config = dict(
    num_attention_heads=2,
    norm_place='pre',
    positions='rope',
    qk_norm=True,
    init='uniform',
    init_std_o=0.0605,
    lr_head=0.00651,
    schedule='wsd',
    decay_fraction=1.0,
    final_lr_fraction=0.0,
    dataset='wikipedia_en',
)
Each number is 500 + 50 x the weight over its row's rms, rounded and kept within 0 to 999. Layers, rows and columns count from 0. Numbers have three digits each. The size before them is the row's rms in percent of the matrix's.

# up: layer 2 MLP up, 512x128, rms 0.0699, rows 244-296, columns 0-127
# down: layer 2 MLP down (transposed), 512x128, rms 0.0697, rows 244-295, columns 0-127
up244 095:501571455522524606507506464484462496514554434506481400544543443504516574536486511434470399597592497557584459443531542443490569409559458467552481468530506539460435524513498472470471434575581510452565536434526587466495494416464452457439482487464565459482546505600387547473556521424553518485496500506506528486450465541525537552504508558449540419485578544456586511564432489509385432471458
down244 094:455443608586556376570490445577444481533422555488492595509467546440407433412549480541476573435466420486426459630558501501551488503528552544498535506464505478469553471415615490457490508468436493528485444559452491477491522493576428509491492476585509458543396509519550472463566531516439527490556472463515463503514524441456475492521445442475460570512490537474423455443553501471556602518524
up245 107:413491581561529471498597475514482519428542412467407488442466536586531507562542459512478463523548432485517561345545512491477546499476525465497471449411486495503447577577504569532497563567450493489466432519573501548526533507463493445487443457557426498513457423405522490531522485457476604471396553515493470510622593423503508504481402571558432482497494497495445545463452445538535511537437
down245 098:498566445535498584556454524499416561604520480492558455501453524503429539535500569505489604490464533543469494499520523494588478467491571594548522618502419516492465571457510442456413570514503593475420479604465509482459546536487415536576560525460431524453473460481620524507510564428477406493443471558573482507480428506510423455438497451458477583510472442405555485456532484462533509491449
up246 105:451476507433535412510521424555521524561437455517600501409426478501441483465510558565475567471499480436418624471453490480465576501535466479531480356534530475570570509436595569586445543545463488562509434510554496532437460562437526443450470473492546531541539467430481514500593421433458468487542380474498504529547473580438517537502544481483498495461553492556494521554512476526586532561562
down246 101:551524443535445437480476585512509594472529590486492556587475518522460491509501451476495449504508520476493455442422540514439417563433557520477537442440526498488550463542420527504472417405400510489522527460575550416508499506459457525504546423466534452398452519459481451513463636568413527491610526505490527457541532451471436496430468517524492540534551541400549556560477570369482488431519
up247 097:562568472477458372451498540627415560474520509380513422515626525506501539404461463517461516505455500512553494490501421517476421471433489487552467511484530449507449527574456512496398373528539467510465540517496540515536545511588514477508505428489482578540541542476545530477567420561513469456545565461462582543524431571493515609482467446465565494487422486567468477485502533576539431531543
down247 097:486532537435520580487465495413473478509486489509451566510458474563386492535497517569464404577559528529476508431548514505456506551463519454530477522511472535531525496561537431523504570503517580559401494509568464533425446575454565525525611436447506537552550604478528448474553465488466592450480523512489423512435486632520486410454491568456604458520515458524412558556526547446425410457494
up248 094:452557506442532517535464498559575558353527551451428553548438423437470444488512452434546486534490532438519441448470415447505510525580504604522494486454374570527521504476509571440546421509533523498481428576506486531493474527448510522523479505534458476502407497508464454531617523522456521400527510489618526466455492557453447489476549470610439436482582583494424523507507451518555492519569
down248 092:457506523564591415569514555476443525617478545589612458400514517521494543401487436493432456451521465524531485517459537477458437443531565472580441497606561449488542522479495462468469566529449514607463521433471531524461574471540422497403499468485499460440546508491559572495499598527510440618426435547446514510541444511500494537461464488392503513514466395483488484513495517430506515506458
up249 103:445498522457432518394490555549446590495476502513517449460425522525388513431485518479445533519530513467486588525530441610431476488535462548538534405513526470481554479531516406515594565469574497449445424511501468519571572586533474478538381456450468587526538547456537433443558581605496512591466562427539476506502396562537503438504548466516462562542505476491429482470472522528520530492555
down249 092:602476492502494505604570465436554499501516589527447555569452494522472542505437456457510461475547483473574536399558518449407525578472521512482514498482583480446469581480518590475483458499349484426512501492507530517432390486465482531570541595529513535528513460452442502504493449428441489488639466558511499554509583494486489400511455474470593565489499575550484486462581526542528511426447
up250 099:487456494513489536558569393499501604572448502546579412511433471459573557469559520487492520543560452464420502522458442518586439511439461524505573535489475557478404513596523576454379417435427470437556509555513439502485491560526496515531494621489451438432439502522482505471502465587469512483473527525508533489447491523489578486580473447596490426507557452523484603464510447497561461442448
down250 100:556448497443487431421542536455432474430479421500481517477528497427494465502473522561579395512517498523511507518406434552492524460510453457545351433470566484531479536388471506617488523506515494500538466570573452520519468581543543511390540427516474622580536478468443452537491509480489568486564568457498538538519539508538540469513535655423508456469596485561517494496456460499491475554478
up251 104:484569510479481501498581476427531422496466492529478470523541494583607459398495478437487456423507548542534478536461486499539544556489436470455538526429421439494403476569503573527553410420571458507558393518540504490514594438522588604532499423502548548473472509481551450565541477474567478505497579497353537544576430512540485450561447397481547472486503525508508545451514425503456490494461
down251 100:521550482496598519517563532482602544569570481449459495519456470506464486510484492548467487526552524538521422544519505511427475505452537451552538348472547480490493494492528391465515610482409494418424512532485502549478420500525459381505531488562446513430569552464441620462502467490405533555490416444447474483369507442555478532490505515576554543573420525538424525562536512504552502487502
up252 096:457486530502480510428595450494455481537473390488426578551577461504486506436522535511523598457530390530450431462505512430479562494483552568476532537523471599433601529524466472546429432509551517536491529466446526397462625448555545546471499534572501524519528418508495420491517503416602485452565440398518529519477493515508493420497534457514495544616532465448515556513593470463485516461550
down252 099:510553493510517440436554508486487501367501462541500473612517527523601519575424389550589457484418444506564544466488422464517487448548472458477566418522471461535452455539487466543492509515575461468481511462506519441500462550476427521554489463477468497482544520593505557403502510465529556517484570535461435542524482542438491630481408553471426514511513438635548405506473446498596454517525
up253 106:494507447540577496472531526490492531474510441389553563424496542443455558521509570447615422450538437453536483405481456477545387474539511515502471576560495442579476583445430482501335482571583526556502492461456587501461452508492556532536559454483472511478485490544542466537483461482476464462535495449468458527507584560458489498517450556441523474389414460406436528484522537524564573530520
down253 098:528425547435471433498510443530448569552444505419462493508547425454593524311486543460448461577489571517479523435483531459512471555479527435474465514485424499462464471528563526460479555431496507502510559531484421467560436498475477439538598519464517562465470516470547629459584607629458443488517431586529488448528488435540582480484516446443517492500516527515490488575490538478453542469504
up254 104:475518502376454456368530391532457511566568533447463550547467483494560490503517514494524550522567497438521454441503406400491587492531534458559508467511493437488403609414493420558469511521536495440513486426483487446538623516506526507513472465482547574526545482416488523516491452510571515556551403554515447405543504439524475511549463483465457587480526569577465480507474483447586544548439
down254 106:571505403475480450479480503532600549444479465503492491621490588525469459466489482534495495415476484539486499436430512528342463489508401418477588501486493539493612488592538440424525462487519529520533513461513389488528552481498520465614467510502475527501415526576581402550594437519552429482501495500473539504530502485472406538558457474440484487471486525503546459548423437562531478448423
up255 102:433497446502561565527403558491545508572496549509496577444505522443579466515506447451558557494456457543473458421472500388464476501422456426522561476449477494473508567536531463539397564527582584452521553513515525503396470560431507435437559533437509479451527394488463531602362495556491430469469483458580605484542412458507525495498428482526465566456578474528540481507541514479522482495500
down255 105:502535464433414477519475459482515486498575515531442466533550481488448553541485492545398474547531586464407584562529486489552501495451560451508456517490518554429594552484556449515542504541420410478577536419558370515557479478518549516424397526546520456539516578431454405433520618536532506455532503481513509483496572486442585475509510555539404442455516530410483401471449480483484503522560
up256 102:523524490469446474469507576443443556417495536515499577357431529451531502466387488523534465431528541505462557455510474485520576433565491409629424481529498474538556564500457501463606461493467502515495566508456489528527554539407559480504565573511553544553370412478418471491441546475458496551479532478549478479542624499446520422498495483537545464583492482523535525589428500472487500487553
down256 099:495430443493499520534591465533419448552586519498387451545422540498565467416485497487386403606436472512498518483600551461416488560485546566470491432482560557546479495464488529453466521563472569505544402579544482507435493478468534516476479503490457478438542463464517472527521517595502476554469517456443443461518531534493490645492419476457514545524528449450400590538475457577523469443537
up257 096:510435517460580466491545380462416434537522462420480446539514447512553522536526529563433472481533494472470364542566506520527479424507434486519482541595466515453521475473518500588453551509512520511522536500551587484451552486493439492445541524533334479491495532484511591480576429502488505335461523511476538378531499462546542419520499521561475452564569543507449501521467473512572472564567
down257 101:534498477528447512548483626569511492520451541561536443491418458479555438466477545456550507518415483505547483405478475522472523453531574502518527451463611467502488536379506521441506455433466509539527424432447450446518437537462536575538476556491596443557504491460481550424472567437570458582461460486475449449487564524525443494450543529473624472489512464412555454425597511572491395468466
up258 093:505432484465516460445424537441548497475480561487516593485480553539482559475470573481493495554480576455462485456577438547471488536527489514452564489452445523412499619489610463513454499423449537496465575553445520556593428594499469571392567448479540451475536516571411554559535390428542529580434425433470531475442484499528495525588532553490468470529508589496532513508526437444484542469553
down258 099:420532467465510465467493558537389500514499511593521496494530464478476517494564539605524455475497515457516518554511500506487540544488533559461454491565531483539447375475455531415486540569684456561501423420479500494468472439553546481600422538561471478548376505392567424500482450541450471499476555527513635521539542536467497469498509576460450485454493483516419549476490433453451490537469
up259 100:430578523477515469511497497489522585526534454580516410573580421594507537478516523531488505569528437462543421443578465577541516521481543499472598494409556496637519531482497564487441508518587486542586428433520570449548509449537567462539384541449498495542446476512503578512429554545532427546517446538482531502395543500498485443497446463561484443491468505552390524469476527600505481500495
down259 099:465451486602493491557485471555441506461500552522541490525491516443475505516486514510499503395446572517547470566338426509534479503489553517558426510576448432444564548584514438527543507515500434504516562498536444490472590568482645469556548565423563568583480523549460468415448485483574617492500502479497473464568453442477501504408571567492516517535454498497514516517524458488566591438548
up260 105:452493506504525515368384472496528589453538523447467416439450509455438506477455469499586515496421543506470475502568463456422446460573553504510542533465483545606516457543483515489482548535548432553543468481466493568467465573461593468642488489426532454509466491507471477536592527494558514527512565496538435508565449447443423544531502512597548425503568455411527410440537502518466521605523
down260 104:523515509546613441552552557501444528521447519457479570447498532587553409540545560560447498450534569497479437535472521563517607450462574509479422486437487485465514462531624555447514550472458457551544519442531532505433433459503463468445507458540555528460496525524522481462520422473483524421488504570537508500524455425522448614491476557436325544427499493511472508562442588508491518421572
up261 094:514410508613494581503542421544528480459511586458541473545539519494539520490567462488472413478436422480599479485489549525451518548545423511485460433446514410498480459510503585540566458470529455508395448575518607397571513462474525525550456517482589472471514441499520422525486535512464444499551490527528612519462508593353555455536500499530525435537567585502548486507543468552570516497464
down261 096:594535542547600459506557563486554522497427461531493546492529551539443510477474509504487597524451586512397527406471531519509465596514607500579487583559518542469469624444412470531456526536512556545532487487465466619470492512465451482525446533548411498433502526467475479552454463461595577493415436441432412538507533476508464537496460519482457584496494419556502553483471590464484556507547
up262 099:526512442455538468393528525561535572513529584481546441498480526458490452480502426435507492592471422540431523548498522585486483498419519539536439441557505538502529462602529544551566512458483412496584461457493582449458497590518510559543446460499439531466453444346477554487475526429429431461500585620419474487524433554554468478508553516608507519465464513533491597462470480533504533481509
down262 101:527472498519526470538401512490565462586552580568524422555459491584459534489528484475516455460567486488501514511504520490438444492519547545512551577434466442534489555489514521570422498553519611494483449523542502592481481441516518553465433502545528480415485533503565542494476471379539524467459446399419485526490558554542537517443685488503467483498483522562550406498391452500547472624540
up263 094:560476547519545486433422456531471497523561497576537471465385514490589454464437403518587537477563484470555483526586447525490403517575547515495525543551499463545478443476495547493543567520496527546609512572465536513443554541532501606565462482368465538474535427464446458490435527429538444505497506628565469433434557531573472464425524477422552490551437525474483504458530502474518447483420
down263 098:488494506608498486469585454476529501447548491481511462568502572404533510493513578416404541483512508464449503524388494533470437496470529472442539494485543492483447481459430405569525418513525539458454552483487400556500478419513543417444550403557507463474510475516576493519461540453561538534529509460515526508541555555486506522423535491520394500458483429602614456608548521412587531473589
up264 106:573548560470480472474535488565444403538543488531516441521523503443529473510439528481464520434549481498458424412570531567516498416557476515589449538465556543446503474453614436496562426422497520452530575498545449565397556551503442408458573477546490399502515553519483476524458531499472442433570521488460499510589623497474584487527441444491437484464428562613520438521544548505512539513475
down264 100:478491482477535463617453578491551553530468538475460490475393555421471490539632435543382493519429525541558474489542493454525417470601560573521590517425537428507552469500487515523492494498400595461533467419515514491581410453487418559515505536521473531480552435573478600531487435542499593588452491494539524487425493438530431468475436561496549455496482536484474489545547476537537472484507
up265 098:491449505472534420485491417449484466500616493577396541486401464489459549548588415538504554500457432475417519483576601457546519489506515465462537575486436438414504463488461509531458490488503384545603448489529565498561487511467452605489479493479422537506551557569437520550529497484507456520539546552450493576489521556523598483553548478374510512478420598485583481464531510505498531450508
down265 105:477450542592457507460482557532567436539590457628577438484445450423511493442514505530482432523519464495487511498430420519554502568548465512436512522520420475419497444508451490509542457574471527354544451544444552442502534432535440531436558492470486477463592508474526566495562609591451562591488525479480542472522449537626556434553539514463505468503453501479553499567438519497489567491537
up266 101:468489623541433561469548564541552433597509489464472504486480515522526582433522377494592472438522508438430478515547494477507486540556421545393517413487626529529501579564455475514528441489475569509496572424408540472555586500423511549442473571520557534486463590456458489511568563575423490472529453555585504516495548465592528492442502516503496473485476564481491459496504492507578452456482
down266 096:462442428495485498480505394463428518376547482564459440493493556383513517531404455498502545530460529505537421531507491460550484447465554481572560585592502468511508529423445425504539556517547527426509513541548428578489493438627551424473540510499476557498485443601460517488459456404571487458462546556506547431541461550458487434542568523479505483582499466542494524562535595426473510565507
up267 098:488558574560508541523530487563534451533533484527509446614462464426479457503521519542554505535491526555528493498553491492428478463534450530579515485511447551505368571445395476500573532520464486572432509430613536515447477504484587617576505451445506513433433562445475552625473523537501475555415423517388432452497464576556437540526495450501474514558532491558449496495466448569541455497464
down267 098:640571493551501548456536523498472473569557481506532560450572422539506528552439534517485555563459511455609541411371454486521507434467502523495426481558484592534538459465537473482460565463495503497515478521579410450496573407466468518359517462548493557532562411465440470509483543470501510524453524536561550409472470453485491522571574534428449483451465449539451569504456541529448579463528
up268 102:520522498538460560573518567465531543420463521448507432461551490501458447479478452580457539471466411529433493528552544529507528492500531500490508391461479435418556528637440582497476524611495410411484548436456562484498442528544489530547535476555527603459498444552459505509410474516462535454496554536439410451555435498441516576455552442574483495508500554536379421576474540454502534551519
down268 095:491545596515571432377515490533461594491514467459496495460467525514460559523506464472484455476486516519471435503459468483556505478453562520622562533437486572523535611529553427488476587439511539483456521414554519413528565522451403493457460435549528558475539578411538469422598605482433530420437465481574528505534564545454491493551455497515450526499482477440447583464533468542597534481518
up269 098:565490474431572429540524565466432434394412535488525487496432464497469478461504484548546573561495512530462568516521513464457546596506500469508571508591522476541484417518420621530547477572543505535443514528484568493424471437553499478555439459565467463573525455461492576477583497546425527544488384476429487564566502566499464511532421467440504435458406403485543468520503537460483456416447
down269 096:578483545554525537533510386462536485482544477525529445532622546572446474521586550529469563497461550448475544411516439550537494490577516443486484518515529506479457533532547538502468504528446508418546472532578492365476519470474479508490452532592499493379513589564535386536449423503533443463459511433577505489438404455488540503431636496428451510452472530471491509494448388511479529541485
up270 096:618472459530543471508493565413494552517468430581558544473461576408441499366479475480503555496495633489495542425479523505509493564522466489421413517484494524509458544384534507435415407539546453500483511539503504462510480567455560437490516566451556554496588483507504526466544480470460563491522503474515474543479458582532553449528512462430466472500561449535450415594546438450365467524486
down270 098:536586499460523477568462578563543438546528585501567505457476604496539505518518587514610440439430498537461460537491517524471493422474544487490534473433512592472567491514524387544522519506469459526578520521501525536603485460391493474464411517467430503536473528526469567478444512417515512496472487484556436411395565509470415565564507530559473486400529537467483541528599424475462512425425
up271 095:477498527512520577487473453561451555422488521465493497583511453496565487535474500524559543505480433494508484447459521599522477480513402559640507436488485494493476484452583448454584483391498437539512565536537495544530530542528451413478565449622516442461450523552550589519457609526486469405529495509467432539595472405477463611426456489570517462465563502523412456486554496502499571488533
down271 098:590535526552409529609441533460485470501472489605460413503437503509437452359507514485510443495500498448486506533571478542461562499516539503443532414522517515563479583550461468476515488518491565444522474501512417457522475488518543552529443507408573526490466450475559454514468509507563428597507612539502418495463589510515490443564488576547452452502419468477495483551421540479530485674461
up272 100:478515554481435467531577445510524539471527446458478402458476601535542504458492461527460533440479460531468479478436449425443485588532494549486472610533558515620590501509498460556452471459540497499473396460413540585411520533521494400565542500489600507520463551582536535466470475444526540441491499540549444494602517475512581425404492498583524509526529492491426454543532394477473484558578
down272 097:497470416471572492529456410542475540533596512567542523571484447443426501552571558451533436478446442446453556455493511502510574454467545505494580540491510475483426494549535444496578478481477389478480477487664602391539523435586490535479538559394511494490511425549446503506484503504483555481571497523514544435474555553487464543498563449488463433506570400480524572486518505496398494572489
up273 100:437550544497497557503373488578447532496592426557554519470516492498484523496498455546416371563469494589584541386466525455457560517499630514458527458476477479561429493532407536514601519526414508467479595503549497479535533373535510482554493469421546489521484472468486490528497448575527486461507525579500504489476469432535500444524423440567486566467504427541557512539519552502422554524445
down273 104:435514462493501476494495536468536460384585480546457529522498515524501472569467499539501469545579545441417511439473466574485516429492555431520495515415496528519557588468474555468576598434641530537481498471455396501539546459531526529526465540556549525538482519441543410478482510507542451377557489497439518491484531447465454504521427479428439442459432543469508523366416395557445456485566
up274 100:544491475541516438511495503444532462504357585567489480508560425522422466419532545566511531477461519535431545416524489472429496458485544505482462405459509601582467454545481456509503456523472542562508587560513458490476541451500500498447466525554436548409432475504494510485535496555483582515608513472453472482501353467521603463443462539502410482590537570522449516589527535574476559542573
down274 104:484518451507493481550490572502426552464573456474496461446487496437493402623498522495567514520662441504451515568431488515486545524433416458524494566468488626433524590459515529501530538522544475503550535462488508482446503483475513497521521531554483475529535515482484487513505582476584522494375445649503479588537494464528463501545567528422474419535343477535484441525523456463515428457500
up275 108:598493506429504570462557435564487563498559566393527436474551465488472517517481626528503463488518504439441503428461609504466505491502563473491522635470537480435494467428469460472555460522569545557530453500532522557589481607445473410539419474456564516567447444489416456551496496458540544476493486546408529516512484535532444471442557594554598462495512534539543450460484533529503471595532
down275 107:555586436447525534460418534482525535517349425522552512535513442555599405601432420461483508491499478422528490460417515472546480472527469543426525523439491552544559472535464473479459513482458551455520560507518462466494543579469607458520408491497525463371548605468474440518444501503584472514514493502567473531537521443476552439493482540429550455587553524448538485522449593522490561515442
up276 095:444472406587491511459478519498496529481576439477578559527469504517504503523462544444625463435557434496542444499527517537512627524484573531499546491553595438443480487559486535506443352490548414384532465492463591494536484510438477504427480523544538447488518482449518532481513526516532516531483588501430493494449550467579506440370579406471553427510456460513529571539501522559578492539525
down276 091:500531530411464586553534539548536412569455451544489457511582412484535452548541557461517478462442501502500530509492559500453468464500461411473511504386460475557538493462568521461561555500448456429458493514525503395508590536444436496631512505464441518475536448558473469477470536508494476484476460556526494482544371452510432522494390548462543540555527419452509469545586463537328501464523
up277 104:519546519390456456499433547476516528508507560501501452542556504553476576384522539490489487517438496427479533483441540525391465440661474557450485470549541406527509527509563467464405504451597489556530525538438587461562456493565535495547507541466560475615501597419517551465498506540476545526595447524442466519521465573463472501436486602514481521492459491468526542491501583403436495481455
down277 099:480599516474488470459523433518438399515556489528507558518498439481510500485501558465530600501481565544467479579419457556537594487387545559442500511457417577485535451523431554484511540431469490478544470509490442574454510519429555517446467484577425537461537501517492495555542474503596478493414430399469540539529460481463472497482521470460517567616496614503510482504628508575571423437436
up278 098:511442553488477515534472467485526482569449479599592418532495533506502615455467470525493519421480518521439608593540573484511515524520471490520483530533501519525445385533416521530456447533510428484464448515578450502443557472472472418464408486431447526458502519351437475503606585505542424587425513534532452553514496499532471555523550456601533465541547428389550479511443500519481480496510
down278 100:454443485401548506438525498496535439493450505559391466429515461475572520501521562439578505543635449499509468459489418456468444458501468486609534537478582560454538557460543452523491512447489559412471558475381506524576474568550472523466496461503498491452533423578555483416514528468459500458567435475513510487499513544474490475525400570403483564464411566572449469493520497449543482409578
up279 108:445493544519512523548474463478448574454478551486509535476487490499563549537512557525465461616519487480464508509540477384557540558535446486409538534515510512469491511528540557494508460422405463525507511476491469379527597542413652527453480485550478578389485490583435418527512624499435468565469355565462520488448449512549466505498561412517539458494463545515522482555552457474521541549471
down279 105:528477505538505462413418501472524505453572408454377533442444537542468557518501457511465506418451425582548539551477521518419596485373533506542488483526557478475396567466563508560595573453513516527411538434498516475405421528455415507552547500483536481545544564472585492597573453459493612546511469523492560528485510499397471489486513523541546540489492509466492467455499440560466538483544
up280 096:541482452515458513544455580607546469493512519463544550492533547588503487575484507496557556480507476444477461424568521498469436510595540463544500513542535422467436445494552495492454475431493488494538429526512500468530508514636483591543574527433435528419532412415532581464452614503568569517497454464528576438525487523442517395508435430457399535474543475559470423555475528468468403463476
down280 098:560515518430424518459500485518468487404490409418450415463507543383487489484527446526502509475457499451406480597469464536507512459447454487489523525511518549533495485465545504511490433441503487626496450464486469511581476523430520506542515503462614518444462563572445464567581518435509526484550559509580560635518450530392553616505527565492554568551548537410512465462572469507555563490497
up281 102:435527548442510473524495551511450530421531493555544460485598445454503496537505458508564459536425510629491553512550475549470457465491548601554551578582425525555532476514503473511403414623541567569536574523483532417510595461489507525521485506439587453475526447633514519472475445459488519451476519621532426502456464467506493387438453428502519516513489509544498469486519569468480508407500
down281 100:529479451503535540405514466492498492560486461550475504556545450582471508499490529428511419442553399438540438501478460493527505492485449526484471501505495457456421453514506451398604497469366459500469452612545482477567586504459484502586615521475494554455501500432541447574520466587609369503528482551437462492545501543451490488517522562535463488580470530564555455460498386498532513589525
up282 099:532535489485517544440511508570502506409466586541543422495532511487561675485476459417459515515553481509598524438533423513530557477482533535464600471463506412444508554500503459475559487539485455452509515474478429432485528461414485547444558492491463532386527556591514488408484501438493374524525469494510548545544528443560510504553517450456435497397580500570562459423541544464462571509451
down282 098:532444475539436525472541436467510502491495448476526507479531460546458538560570571568506468481436569439371473423464418514443524498519558488545483482530467535507451470503532554499447468485530510595487461530521455480441423504538577472500518504508518502405466439551407523544463527551573641444466454583567553492532536494507491511465461415510530559602481529456624561562509494455644438538581
up283 098:568436522538633513405439397540415537502520526498487515552469449534500459466533390508464516441545501540417495474373530523500487459471426462527541583544495552456446523475460503485482543562572528508415519554490517529494491569441488474450592494570557614498489501491465514477562441459437558497546510576525485450584420596543482418534448534503514490489571460525582480483447541547407547549534
down283 104:481503499483381541565412410441496485509463409543651482481496462480470483418522575529481493584533438411498535430542494466459449463462528477461411529539483442464565463472493499522505581498486451549485513557417591479469460492480538509563490499459498542542528554499447554473547514433571591572521457529455434507500514394444558456569556531428539389461548583541472464445467480527506552547566
up284 100:484404531481467482504509458416551463484454436529555480499433504499401574464454597556461453452488547457553539491494463499587476581449508471596445522497511515438538569472590504576502491431547478424502568450595546596509406536550492415527452433466481456583546452514531532465553547473520549487479517559521499554456575530559476478600575537488607499478552459461517574539433464462412511547467
down284 094:528449502466537578464562526454451498452538447446460606476540443460525511495505435506498419433495499523463529475545537442472509438543526463448410402556544593527546477525489541439535493567486539472515581404429559563548568568622518525435440490483418577597494492465502492532492421376435533453470447476535464518467451465510578471459467569496467537547504472520511562487543576617519474572475
up285 098:453523401551535584582501543497530472448503492543570557430565513375544519472482488424568545541532475567475396497487570604447459570473415535566503519550547409447426456457515514462539521464421571417457562573454509464492513522525480574545541447558488546414538456473462571496513493557528402580492498520467464495480558496558528489519462516436541353441526467464540465492512531505472519464506
down285 098:543398490435486431431520534505487553421476521613483446513488582608441553518559414571510570439551563460503484497511556541494488444416527449444553462442569551505526492443588481493449517451543434485449536411526487518523513444504545530426464544473488574493477502529571455489445478441468484504600530415585501413560497500448432487612508522480455595507475519499458548506476518588471435566442
up286 107:551513533487529479506534404481531466475541513592435485526472514494513608594576455538476450497572488483433547557554470382415491537453477499418518545501520530535502376445488422535467468477408495479523555449590527547576543501543542573538463440399490543473507480616431477461570562420520461478462490544509462553549485488568506541529530447558447520452484484384524567546550494508585462460457
down286 099:533523451517537462442511403520540542463617458570429449527567464599521483509564530520500445439581497573482486546545510487480530355394500512402515481407495536525468466573421477533519505469458441421458532555517517535535398446493471466578617556543469493419480506424575525521507506548415545503563546513546531527517472483471510462535528599531398480508542488561457516511461452452480473567523
up287 099:511408431490527511673357545502571491451495510454526453523519538479475547542496450494531527439437517505538556461517586528466505449477483452442479564520476494516549508420473521485542426471434526552604553523490511489499555557467401504504459512429557500513488491464587515489460550518593547466496439460475542539549412612495472518475523493440551363432550557532490508544532439565514467615478
down287 096:539508411492542514403487531543525497468536462549456482465524418452484445524512564493526522408606507463481447523380424450527514495487538470561535440490565513566530462485550526513535551513565396477424601449525438566460554550522642507462530504600469543451457473571440484506578450443395532500502552572487443531549558485513529552422459539556459556496424458454476522523508488435501526409463
up288 099:401497476458514459615529449486500485570440540565436624470513456485538461466514514533493461483419537579539521438531397494449563591425499636491431534536542505445520396464532468493529540477446492448575529451547527592567457479484479516381475490545544563476538497507458533546525565527485494503457461508544446481610452496549538491467469451452438541492551487445554558502529429490413575486435
down288 097:438497491499465434494523472433606436503410516418451446506501479513493470620493502596518417526630486444446536502469598443569496462447506472565491545435506388513516423491370495438513580468433421494504516547513451563465488444495582495492429505509453503484472493524534551519517573455472555481416498404498482552508472523537606526428530477481437459595578522544507508504492536451528435519481
up289 093:477451497355502435486456480496453495451491527641451627501573475458600464475543546551424558465481506583502557532436513569497538579561576444552482417471510526530484529515506472440516473637448496474443537453494592483492554490485431437597469511521600448544581523433512540467500474506493508516482438582473540519541487463553529504498463466465503424430558497511457455527571556483473474439464
down289 098:555533431484507474523439408426473534576530550469541556535514516607531432482491491461507512556518583510554406541502520531449521453544535486490515479484488446556518498509525578446486608483467503584526441527548533495417468456425491642522439586454444491483502486450471511552472411512511443521517488460492522485466606509471440494507634461532450480514481557456527555413417523423361545464423
up290 102:558446510402464479467488511485547532497470545640581452496469493409490500502605505534567646377514544537449499566508528561398476480478539478492458496523517427530447466553473443475506461510563508517560535460465465478541507492418591516494565465393496449472504572579471480551551447499549431513529509491545455600545494444430568521483563519506495484418486556493400467475484570582450519536487
down290 100:401482445519521597536476440529472486511492467427439454493474501511519521454495566519447418511542555481450515530466559445603473496493356444587470510486478528446472575563480575522541540543444650575379547509560592561488471519504519454552460482538499451466478515457448568559496532480506483486520466468428468376540448505522519466610448474364460446533475435508533530513497519480526496476490
up291 109:440464525516558540554430467458535511543533461555468477459476505437482475522460649432484583517503444525441464490508526401491478535508462451492573496451420388470530500465474380486436510542497414534594565517484594538492468395496477607533567536468497493512492443434514509556526469422632478463426543496457528514449561502533514596550537477524511490501487560564526589515472518487556557468592
down291 102:633592516455435555520377472448441503481498548520554494514495491545456536463531552450568520514473512472524445549450543510457426494516491580489438531459480471504490568477521526522581482525452510437580604563490452581522450484558570564533529600438440524564501477544476421463424519457485510529517479501512584522490432548453544495427467543516503484439575482493514377452601404549569540448418
up292 100:484375523492440538520454558405539491420501514520540356579468482465535490462510546553513557429396471554435503522447428556543453484535404602418546559479433494453478557507473476596479495451437563481487418529503536553505518561521538544496528425520531544506547427453506404512539489422533495466532487492541468558543495463535498522388475524538561518572533488424494495549519414485441544575439
down292 101:456519424419529513515504538465458475546500543561461559434494565500432623436547544508470468584489528490555508464605520471478506500471531476543568353511559563536416486462514479475534491463573576591421580451490516422476472456484532588481480552482440494401477535492534524396499519570521485517541525572559510418485464505509449451648610543524557478485513508469468479435519568466528480478507
up293 102:486521569459543467531523481473414536440490455458441553439508515563479508428485534535585464517549560483567465457516564430594541409455525532441525442583551469435471550452510496548489454558467500474546517438546482489521452498569459588500557586486560482459461502420580447562480512485498445561472486657505487400554509444548403500463477569365557575503496551467462516446519440510534571498523
down293 100:459429504594517390499498501548563499549478470425487517495562500445500517541449543511542533517515549464556513468513449491438453542536453484522475525538515560571514500595449553532574558510564571515407467441538552525483622491557433475492439416576568421457448578514462425596511473476415630530511484548447494592472522525514405554472485561502562452454453495508518558419464465454406513512519
up294 099:486494521485472509448524454503444521505500571418442478551558462430530451486494432540516447437546488447471452583519448470437467442476602529469574437584450434547572598476502568527574420498454490519506532416455618508488575431468501463497473483549524580455527582567474477572587545427486534475539454405471496486490513535479476546534528439450565645549551553470483486415538576506528546512470
down294 101:492507368500508438589508559490509568555475485477525483626524573381452557557543436480566528507427505500502627470430518521516537488511429479527492453492503433491567485485493463382510542424520532530418535490537442470532455576540454435504497494572474436527468395505524450483472481486395491561434567503493426400523554423561542557561605536543442471522515529533460455491465513485495525504465
up295 101:509433518582554565544549496459557430502556542551595518485561459530435547546567479541430545523536573475543511416515598524481547434539482591532529432494484507443522501484461583461454414480499609477468533477512456537401570528537474577481493480511489456410440471574558485438498575531434555465446418478476504487458432532501515461433459578513510405497516518484431487474586525401414562494563
down295 102:497558497483552480532458469535533571472436442472455553451524509501525523500476533432537484511534401450508498514454614514450527465437521514454457440556432516586402486498557403475525460477550437595509404462506534543429547454540584442526493428556457460488505509455426532546497387585393538491483656539485547504499456550527547455525459442626438554541442520513549507499539546516526477512452
up296 105:448440413516512438502507557441468475500501480453452447534510530515545485465519579477545471537397566445506479501580400526447521488484497529519516498562604596593400521500493422501515586413487563457482506493492502513512573544584363505490548447405409495456498515547451563518461559450501572510437523513476526496405598437455518436462551460519505446468552507492488550569547588506560543458432